Part of a small language model's weights.
Size: width 768, MLP 2048 SwiGLU, vocabulary 51555.
Architecture: RMSNorm before each block, no biases in attention or MLP, untied embeddings.
Each number is 50 + 12 x the weight over its row's rms, rounded and kept within 0 to 99. Layers, rows and columns count from 0. The size before them is the row's rms in percent of the matrix's.

# gate: layer 6 MLP gate, 2048x768, rms 0.0213, rows 1811-1814, columns 640-767
# up: layer 6 MLP up, 2048x768, rms 0.0206, rows 1811-1814, columns 640-767
# down: layer 6 MLP down (transposed), 2048x768, rms 0.0176, rows 1811-1813, columns 640-767
gate1811 099:54 18 46 54 52 39 45 52 47 59 47 29 59 35 60 51 47 60 62 44 54 64 64 52 66 41 53 53 37 32 46 79 58 45 63 62 47 70 52 38 35 42 67 38 54 16 44 50 58 49 48 43 57 48 58 45 76 36 56 52 31 57 48 48 33 70 54 62 64 31 56 52 48 34 42 80 38 36 39 48 30 44 39 47 29 42 50 58 62 55 67 50 57 44 58 64 25 49 54 50 56 29 64 35 66 43 56 65 38 37 40 34 53 45 55 62 40 64 38 39 51 42 43 68 43 26 38 40
up1811 096:57 35 55 56 47 45 36 42 69 25 49 51 43 57 35 63 44 50 57 34 43 30 50 61 44 45 37 57 47 22 62 66 51 42 49 49 43 30 45 27 68 51 43 65 37 48 51 49 34 37 58 43 32 47 67 70 54 34 31 40 31 40 84 74 46 53 56 49 24 45 41 58 49 43 44 32 63 60 64 32 48 50 48 53 76 46 44 22 62 73 50 44 45 52 48 64 61 58 51 63 64 28 34 83 40 52 41 46 48 45 27 40 51 59 63 53 40 58 62 71 60 50 65 42 40 54 48 77
down1811 097:66 00 33 63 42 48 26 44 63 60 50 37 39 36 72 57 28 86 57 49 53 56 50 57 35 61 35 57 55 43 46 54 52 59 44 58 56 66 59 54 49 57 61 34 55 49 43 47 22 63 46 84 50 36 57 45 63 44 47 51 33 60 41 47 52 57 55 60 43 38 52 58 35 48 35 69 41 32 39 59 40 34 38 60 40 40 40 65 72 55 59 47 57 67 53 66 13 54 73 62 46 45 72 36 59 43 34 40 78 28 54 36 52 52 50 55 41 46 43 30 29 42 53 36 46 33 54 34
gate1812 104:63 55 62 25 54 52 49 37 49 50 61 25 68 50 51 59 75 54 60 51 71 61 40 59 51 52 46 53 69 46 48 36 54 62 81 59 42 31 49 61 55 65 57 41 40 53 28 45 38 30 56 62 26 44 50 57 79 52 39 51 53 33 57 41 50 59 67 38 62 45 44 40 30 60 41 72 53 77 63 40 39 30 33 68 26 57 54 45 60 63 42 75 72 33 56 49 45 61 46 31 50 40 55 26 65 66 36 41 52 29 48 51 63 55 60 49 36 57 52 31 74 64 44 40 51 38 48 65
up1812 104:71 61 50 37 54 41 52 45 42 40 55 37 66 47 50 60 58 41 55 47 62 65 65 57 42 59 47 52 45 62 56 47 48 39 58 62 25 34 53 51 61 56 57 62 25 54 43 34 47 44 59 72 22 55 34 62 44 48 57 44 52 51 48 50 51 50 53 32 55 52 46 37 54 43 56 53 54 47 37 52 48 53 44 59 37 57 33 45 34 56 37 69 61 16 61 32 43 55 31 41 48 51 44 52 43 45 35 41 53 46 40 29 44 56 71 64 55 60 55 49 71 67 57 33 56 59 29 45
down1812 101:38 59 63 54 40 56 55 55 53 66 38 58 54 35 49 46 47 57 40 35 50 54 40 58 39 48 57 56 45 41 42 71 51 54 42 47 33 53 63 35 65 63 57 55 52 59 61 47 71 72 53 67 41 59 36 41 49 43 29 69 67 37 57 71 37 63 36 33 47 39 41 46 80 42 47 42 63 47 39 59 48 58 75 50 78 45 27 56 50 57 67 60 42 56 44 55 49 42 45 52 49 79 37 32 37 38 66 49 67 50 45 32 65 48 25 38 34 45 37 45 38 46 49 47 47 51 72 57
gate1813 095:62 52 66 39 53 46 58 42 44 54 46 56 37 49 37 44 58 61 49 55 53 58 72 35 59 44 55 62 55 54 48 45 51 41 54 50 52 51 55 59 46 42 50 35 53 50 32 52 54 60 52 46 32 42 55 61 63 53 35 40 36 62 29 41 50 59 52 33 59 63 43 54 60 36 54 54 43 44 71 53 60 46 70 39 46 53 58 67 72 42 47 46 47 57 60 46 48 63 45 55 49 43 43 45 44 62 44 48 43 56 54 19 54 44 61 55 61 79 49 45 48 53 53 24 47 53 28 51
up1813 099:59 21 42 61 36 42 32 62 32 54 38 51 09 27 55 49 52 55 52 58 50 70 47 38 39 16 72 60 34 44 50 49 47 55 43 50 42 38 34 42 30 49 55 49 57 60 27 71 52 62 47 64 45 36 34 89 57 50 72 45 50 49 41 47 65 61 55 38 39 45 62 39 34 49 32 59 64 37 67 62 52 56 41 57 29 62 61 65 54 46 48 39 52 43 62 44 64 67 43 50 41 53 38 60 50 67 42 50 41 62 37 61 45 60 52 37 49 61 68 61 39 74 70 36 44 91 60 42
down1813 101:48 39 56 61 54 79 82 69 27 58 39 47 41 58 59 43 62 26 31 28 64 66 56 46 49 49 66 58 31 40 48 37 64 67 67 35 52 62 56 49 36 44 61 38 58 67 59 73 81 39 65 43 49 41 37 48 70 54 56 41 64 41 43 30 64 48 56 44 50 52 40 48 39 55 57 69 61 45 39 45 39 47 43 50 41 38 37 38 55 49 55 68 41 59 30 62 63 58 40 55 36 54 58 49 38 40 61 45 57 63 26 59 42 45 50 49 26 42 29 48 45 50 68 46 49 80 56 38
gate1814 096:69 61 31 39 46 51 60 47 52 64 68 50 44 56 54 60 57 34 35 40 48 58 49 38 67 55 64 47 31 33 53 40 29 68 65 60 51 60 33 41 58 50 48 58 41 32 40 53 50 40 33 25 66 67 62 53 54 62 40 73 54 44 70 43 67 35 63 38 37 76 56 61 63 38 54 38 51 53 44 48 56 42 53 48 56 53 44 69 65 31 39 48 54 32 51 50 37 41 57 32 63 45 34 56 55 49 33 31 60 39 52 22 70 64 28 46 36 39 39 55 49 57 48 75 34 32 59 58
up1814 098:45 43 46 32 59 39 32 39 74 70 79 77 65 47 55 47 63 43 57 49 75 52 53 45 62 44 46 47 46 50 67 50 55 55 30 44 39 65 52 36 70 60 61 32 52 53 68 54 47 47 56 48 82 58 50 43 43 52 59 45 47 61 53 59 36 58 37 52 46 45 51 72 52 47 55 43 60 52 52 41 38 40 55 32 48 53 50 57 45 40 51 35 48 54 42 42 49 40 45 46 62 46 56 67 70 35 42 46 36 60 61 43 45 40 43 42 54 45 43 38 49 55 66 66 44 44 67 56